{
  "n_layer": 15,
  "d_model": 384,
  "n_head": 4,
  "n_kv_head": 4,
  "head_dim": 128,
  "d_mlp": 1536,
  "vocab_size": 2048,
  "activation": "tanh_gelu",
  "norm": "layernorm",
  "norm_place": "pre",
  "norm_eps": 1e-06,
  "positions": "learned",
  "qk_norm": false,
  "attn_scale": 0.0884,
  "bias": "all",
  "tie_embeddings": true,
  "parallel_block": false,
  "init": "normal",
  "init_std_qkv": 0.0246,
  "init_std_o": 0.00389,
  "init_std_up": 0.0246,
  "init_std_down": 0.00224,
  "init_mimetic": 0.5,
  "optimizer": "laprop",
  "lr": 0.000792,
  "beta1": 0.95,
  "beta2": 0.99,
  "weight_decay": 0.25,
  "lr_head": 0.0054,
  "grad_clip": 1.0,
  "warmup_steps": 422,
  "schedule": "wsd",
  "decay_fraction": 0.819,
  "decay_shape": "linear",
  "final_lr_fraction": 0.1,
  "batch_tokens": 65536,
  "seq_len": 2048,
  "doc_mask": true,
  "train_tokens": 626600000,
  "steps": 9562,
  "dataset": "wikipedia_en"
}
Each number is 128 + 32 x the weight over the matrix's rms, rounded and kept within 0 to 255. Layers, rows and columns count from 0. Numbers have three digits each.

# layer 3 MLP down (transposed), 1536x384, rms 0.021, rows 861-910, columns 0-63
094168109059144169135119108196118112093125117137100120148138059101246105170077156180135163113177151095097200176138108179106108134115081216165151144121156146135180079166142169136122158193158123
097165108046177136143107121138165120074118143191172177112162061207168126130089069100090083130125118108081105157146058162030087173106095141206194128017105188100206171136208132086153091163104104
131121096111098174081116101097087110130118100123099118149151103108114113123129122108109143123124144089113133084170062152099095121147089135169119153111082128137141155119121103119184146170064138
130106110150142169106138075087106183090127140116140093122106079117097140147144163129103106082139123054115148101109121148108115169158148163125129166151093130088119120066156123094127111108110123
121117156143131131108108121150122142062085109112130087122134102150164129172133133169134098108178159129175144136141103132111122117143108140112188167143091125105139096156181115142157131096119106
123100149093129147108141193074118145079158106204134145136140074161075172173149162127089149132122096176125162115093135096082087111099162125163101168146101166107157078116078080171171149087139133
131045183213120150140153144158193134105090088131136150130164096139157085119057120145149155171108173090155125068180116108139055081131030169175139102113106127145114101160183242096108133053152189
168082146146134113123139107139166156094087127163159169142145092131184108127073150127108118117152192108090170163118114151047098156128076145136163091113107114077148098146190151159234117100138154
127183108123127144165090130041099110117120110164071151147147134101134126124135110115123092101069095136100155117122117119109164134145132137168121142168109165080129099156093136083134154072099132
079088150056133145167103080162164111076161122084159144121112174205060087134182118136119126099196208201161149107091154150068133191158107100083176143181097145170195224146173065122123108118039097
135092135164125113113181117122149104141133136140101093128134127128115100133153113131178115072124113124171141156094164125157144140116116156120094122126133107140153093122121199112092135131121088
127141194153141142132073146133098124090130142125163117098121120134173149134103116120124129163173133109117101133094106156099126137114059137132169107094141158117182146146142118095193094150093105
096192103094164108140094178155074112121145159146116116081183072157173155147155158098098130131139125126078156113076117148059123182140116108166190115062101168087128176108167158134145098109063107
099045111132177107122162016021093132043172106160135091071110057083133081115148084124136185175090182088131083133171112117036090053087167139101137135066143119012161077113149180077107132153157108
058086129169146113162220190184172072188022123148167110122090064126091183165196074121168169174134121050117108141059084102096117080140112119048169089159116116148103124179191107132207150117164164
090110067112124149110133110175133093103099130151132128122152100134053151125122132137124172148107147106133161090104130120104142143132123174147132099174138107101098127118097106132160157104150159
155163126112116169119116115164139121124131132095154155086138166140122143139113160139166165158111146106111076109099137103120104109189119142128138143106137127119082068148166081074073113071146100
139092102150135127117085108117129143090143109108106114148150104175143151145116152142146109132098124167162160095106056153103102121166103142103128112131098097057107099177112125097138130055122177
116112134106134113122137147143091143118100130130116097147079105101130123139139120148119145109126169123165187143136087171100146118101118123115151124136127120137144113133180191151191145113172105
070171114177111147135153154095065154163098124127123078176117109093145121107086092137148150113205135130151120095119180134078124124157154108145155135170112106136133123162138110119071051107137122
150093198121105084128117146097112130111135122151123161153111074204103131161142163125087135116130059121190173124198127112121101110083103109185146177131107104154099176189150119181162084173177076
110135141124127160149067120170173164072080075098109074105176045098133093145102135142151128198166111131154132110101145127120096112110078130066176164132150118081138142135198065158210103079124173
150114102122167114117083093139104134121117137147132158107132099123088098155103148135135131115132121107145165109095105156136100116133114177152155120129123099111136084132121147152178126112123124
135118121058117165150088148092090147046141134110121133144153123189131126138187126132128141149130098156146141137134113131109134100121098110092151132114153141169127160120199081113161105126064124
107110136126131052106070117138112158079081114111124160098147060116127159166120161137116104161114136146153141154077096133074110148157102148114128140150112114163114134157172138142128160129130143
122088130126126162162189114100126107122118138148146094146115145085112093164125147134119138109185109126141124141158103103150116138132094124128079141125100108112111074110084096104143115156098118
156135194142133191165134099085091092150078135119111135113075181131168112155152074126172168166141125144099088148136129186123143118178170115152152144117056180111113128157098081129136170111142097
114178137164157122130133149177109118196100109089055156115118213150097172120203115103122210169099165115087144205239220083106138173134101093161126127076255166089081157175189097155094167135168157
083091152107149117066141055138134124075134143134100087127158075153065083156120136116142108114159133133130150119137081132112126163154124150124131107080134151080138118136164198082161099146094113
145146056160139201176096079129118203157129121175125121123121015159187099134114006142096191148112117132101162056154138111073164122144162109137110109131098128109108210105184049181122125085086120
132190177150122161129139111110108116076183126085147126090125127119084115086144115046148134166179129139205152174105165061116140146144132163158180165076159106112114162078131081161154077119132144
143176126174157146158147076132133127162083134155099099100136141138105128103136121091141108096147137149152124080129149122117139142109143145091117110092161112089154138124124135105120111138111143
132138135064141165150104111103190141089118120116110173144122076104111099154137105151172133124171175073083187170162109199070095187145076114142094107179133153138074171123130137109110227155092105
134096135138110108145130115113068143103145102064090143074153101111161135137175175095116145159143138093143136085133141090094124133154163133103138119085148132153169130105164090095112117121148154
120177131140159121210139149125160099115148138150135114144128109173123058145082113098080129120130088136181097187198126112195106098201110172120138109093133130139091164129136168073096140093129110
071145133120135117094063092161110090060147124172114113139159120132158095144120158113137129098118163116156125138148089154105116125121073113142152127063148135093107112145161155116167096120137136
101159129084122100121100142116083152156143121067120161104099099164170083105201115103127142115159122113144177100125147119092118124134108130111148104163190133138173134081139150137125136111112129
154126140175092117107097123121130138097142111112152134102098082129162137134163153134126074147098129140165063144097105087090112161163114147154125119069131098077138083128142110139208099103102166
141119118097104119180155136148136104106114097081143106202120130142097138157129137142147126104156145108142094108129126136114138158138125083112165135156116142153156068127073146123132125107105153
115138164154114166163117143125136101122106091118103067123129091069138111120136073107141202174115083088146107177043093161096155161129158115153090120073148098113121111128142118168096134104211164
119123136116124169151130133156115118125110137133135120162116134156137098122111099141123119084113055105136135111092092138136102138127110142129101143113168151119109125118123144127089124120101123
191090151073121160161171129150152131027102113097125176125113108151150119069138201179130090084168132174109098164169067108154109096099087215134119255120100152126198123178136134079128074137129128
146123129100165106150152135157105090103106146137107152148094124174106099133135121118158120134148116119130107069136105145148115096182109134141088109095123168099142140088168153122175083118108172
066131169171115231088178089134132088141099109087095068063165097129160142149127135142161057089063127127129117038106185171087072127155121121140135098114101105085132106171148106079186112102132158
085099134117138159124172132110085105118116146134103184115123114073125130090105071121174189180109127126086091151083162167182162109122107088153133127113130110168097189083115177150081129135174141
152143186155181088147108118083158108125107128164118087129121113130155088100139092123144162172178145160119097134127132098176103120170146125131130106105140166144177116134049140152122191104098126
059157133142160183141111133191118124128091120180107116146192056143070159159107124110080116151125051126094110097120104178098122056119116124175177097106051168058106159144142150169140152096129126
131112098153147164091070093136164091124108118111091153149119147175140108133174131153097097147124115132160118132154139131154114100131179116108162131108134098139130100170104132051163129054088117
152146166182130092127072089100052166086125103162088159141100088127150087116138140115056180113109128067138135121123127162084170133105109120086133114104226089100144101107134212114119150133056152
093108125143135147123153134153141149106037132080196162136144123122116119142149135147204137081079175154095157074122096119081127172144126095200147115061134153094076039099156121093154113098120121
# layer 3 MLP up, 1536x384, rms 0.0313, rows 862-911, columns 0-63
159077149134140114130140108113111139075116133109130112140123100120168089110155134171130132130135147099121162152111083141136120161141118133128162107108160145112174093145142185139134097089093126
130076142138084132114144083122090163087142116155135115121145123132177076081127156123100100109157169120158173165186085118128094122115073156104150086132130059094178105179164144152149158104097082
101087153147103143134125100193134177106120112107120076106131128113201062097164148127105083105130152145137178125175076093133070131145093161164173088090177092074133070192151122116183070076130109
121086156132095111081094100170114144108124111142125089094166119182162098112123134153091084098158172137150130134161064098138110135155112116092148108106132135109157086170142135138180096110107134
138134153099113130106146140150144146127083159156166124073189107210159135132128189161148120127123136084119101108153080118140157184061096179103216125089125126103155130141115134094176110153180147
124085122129100133093154143149140183098161135140121094117134105131179109074144194094104093134173116116162191114157070081112077143158107106118162102094122122160178112154140160130147133074091104
159059172129073090148134119153116187136175118104148131125109056123169120094115162132085123138165146105168165153150075137073071162109099119098163107130125087094205143147132180151157140111115152
127083153185109165191139096109111180136144157097108134137079107148151097137143135139148169175189144170135125127141095110097152110172115132120123129079150124109132123160132147131141152099128126
165126126130094119128122097126155120077109161153109133095145137086148153107140117138128090108120114061131120154149113044148079156124122117119149116100130145140105100135153096122172112123152145
123074163168124162166119133122137121141071141171147058128158121110118108113136134093103119167180113166127169184133116107089101108158097119163123088106142125073129091193106152137142166121192142
089066114134088119131110095148125132107097130095098128145150120153149130091145160131118068145137152120170115157122087106157105155130067141094159095094164111105161084157163155143163129128136112
127109129182114138137179125149089122082155105137103095157164131118202118105122211141075094080163139137158167152187047122145067136112085126081164119134123117122181097205204186123163147084150155
135078069172124101120172155042143158111154127189164161125101107117124152109192153128120103112107164159142174219124153103092117119157115169052136097141135134135171132128182122198114154177167118
112079143106098172107098108131114212026118125086106130097119115186194135112124192179095090117124146101170112157187079093145103164133049168125177085075120093117144093201175150125189088166118118
132094192114089110118091142154086203091120166159136115106124097124175109069117160147079109136152153121145128165174086093154110151112098121148160104110139107145152117181177140113214135096125168
094107095150124097094121118097140122103085123144094131073154115131134136113115122155139092115092161161135158104150133128124124117092112144128138135117122134111155096138123104125147174199153096
096102168156098161090130095136091161076094115082146105117099115139198126082104169119107091100161146126164139157172071091142092137138080089126117090093161100129170107177154144114222130113101147
132127170133098154108118104147050164062139122147115093109172126170184102081114157141089064105163148148185148162141086122109090182130056127090173070082166083109204100183164169134157121114122135
206081124125123151105106201091087085028103175167115094083092168137143101100148186133123080068110076172111110101189166136162119112159103154188140094119078092155189108195184145119131109150106136
139083201078109128125085187138078091084137162110133110102137122163152120098155122101148114115144144091149118127187106148107160096083100166127214110084143122079162163150088128143132035152146148
130083142152090102116160140159121153072113119073148113089136081123163109092175205089091119147112166087176179175198094064125117153105081115082152111143127126149125077156130168182128106116138093
130091203100066138103096102168111176070142140137137109125114107147189105083137184113114047116125176133174140132185072117152122137153054128108189067067144116138128070190177154111211121115092107
157128118136125155147094107103116127114201107157035122127122115172162124118142233103124117126234094104175132195088082126158072122195147096168153115146116147200125145137146136152111149084079160
121088136129090126152095159138124180107141189084138141076158108131166114099147146128121077124131163133152093166125057090107086147118098131098148108128123146145208153180161161119177083114096159
146124180149145144154142166182112140110082127132155124133033112159142107124105134125116130148162137141143113112112141111099139118115105155140127117136188107150144076142143139141153118132148143
087096157105088146079080111152088152089162128170080116100179127178176078103121153126091030064178142144158155152172062134138092152105068116115209108074153140127154106174155154154169145109157133
166130128099135113160122149130113123097145172068181077089111144165148156106169247138082114066134147173117137171141157133183117135126144154089172082141076112209169156171213114114170157191087146
119079122124096172109135119107103157094158126137122104090154162148181071085166210105093085124157167181135168117169093095136105120138102150083143092083138153115179105170171170145161106068127145
080098149142101174133183166121106160100133110130078064156108122109165118115209157128114097082160106143134120141146069127168109118140071148100133132142110133151162097180187194133153103101123139
095116125132073119080177132161149146086141113114117085161165148114161141105122138118050092124138157167173160128204049120152142128083088127046109117113128073126151074156140158108130114127142162
126106133173081140102124111127058166062150145140132081134135112132168105096118195119117092113224150108183149110153070113098089141129064158111169052120123147079164080194209164138144163114125107
178066109155091145132157119139103155111148129135105143124182133108173081095103190158115084094168185147143160145157082118126097182146095111147168083123148121154186110165164133161148143101106125
083083127164089165142133149169094225080157114133094102133129123152166100091139215119055076068209146133158198155169051124129084153112072111110179100119138131134204104160174156171189146103095124
134107162100125094162095149091111210124185136066026167099097097163163104101175172125148132139169108142123163115098145096230176121200150109157184124123153127180187161147138077152160102179114129
110104147154081164115132094162100190063151123090109093112139099113174122086099163111114096095150186149191165123158073086142108142113090173126165069059137107127199105174157170117161115072111143
130098207136139142152084131153133121110133143066122147092082089164108124117144110122095068112162115109153140158119119100114128179137094150165183119087167134158183177114140136142123125139082131
121089103198091140115160103122129153069113104117133107145144124107176094103131188140065069097164183121168136152206062105140052130130086119120166100113107108138127093171187138156160110104139106
137091148107101155105067115143069150080121133118127083099125075192184079069103188142119103074152185156160176127170089116134062166139039131125164092101139108110171110174180155140145111135106139
127097123125101137075128127137065152056143116148095103130149121150171106096122135149030091128173162145172155147157087116106091116126089142097153093097122095107165086173158156149146125078158146
118143101111132201135137139133101128137101145079093105147096116192160078118163143124124090087095086160129119107099125128146157181121101103151104139104171144103148117152158107158186131183113127
134098120128105096131172137187053138123138110137199035128066089099132112098090212136102132170209177143143112125133114106132079160108115164137155109067085130133155020130197132164144108124127082
123101120144103165138142140200153127094078140094136063174164094084133113094141145153133142136104099131135144082117105105156152124161055157127127098051140121103148121122148160092108108186089113
145073134194101158101109116081104147115139072107115133081160165142180126093130185106101097095112133140157121161131074105117114130125089125151195115097120147148141124182155178143172133119144134
107122117123116153144166131127097174161125137169134084140121155109139112123134140126125152165173112144129127083176101104125106170127114131116121127145124113127125076176128135137112148109167120
139126121160116047132141128104120156139156124138126106109091075169222177118098143157125112116129132099151179151117102086176141147146115166116168107116125143116140153135130111140197112107187126
110093116169090178120174113080104133088125132132152093135132106111148147106123153093086106131155159138161136186140075112104108169160083138142134105138147147111174112168129191161177160080112123
132094152128099112134147079129107170065096090131108108122153112123197087096142199127106100134165179111164174175171077127148093154101053153092167093135142133100200122195188169150154133054117135
094082093148107145088063119089080191122112134117081125112123080173177076095142172108131082077152160182130146157190082157110056172158091109148196092100155140159155104202224163126148165127086127
062103087094097137103150140173101119073116129129124082156145117115148124098134155124110110085165154158161183147158070121108102142177094133090151087153119145159135092175147147127176153037120119
128099151140075141097115112117089156074134121119096075115097109181200108068147185075081085080163131130170160130151068124114059145119044126141149101089139139113140095193187162135191123102138108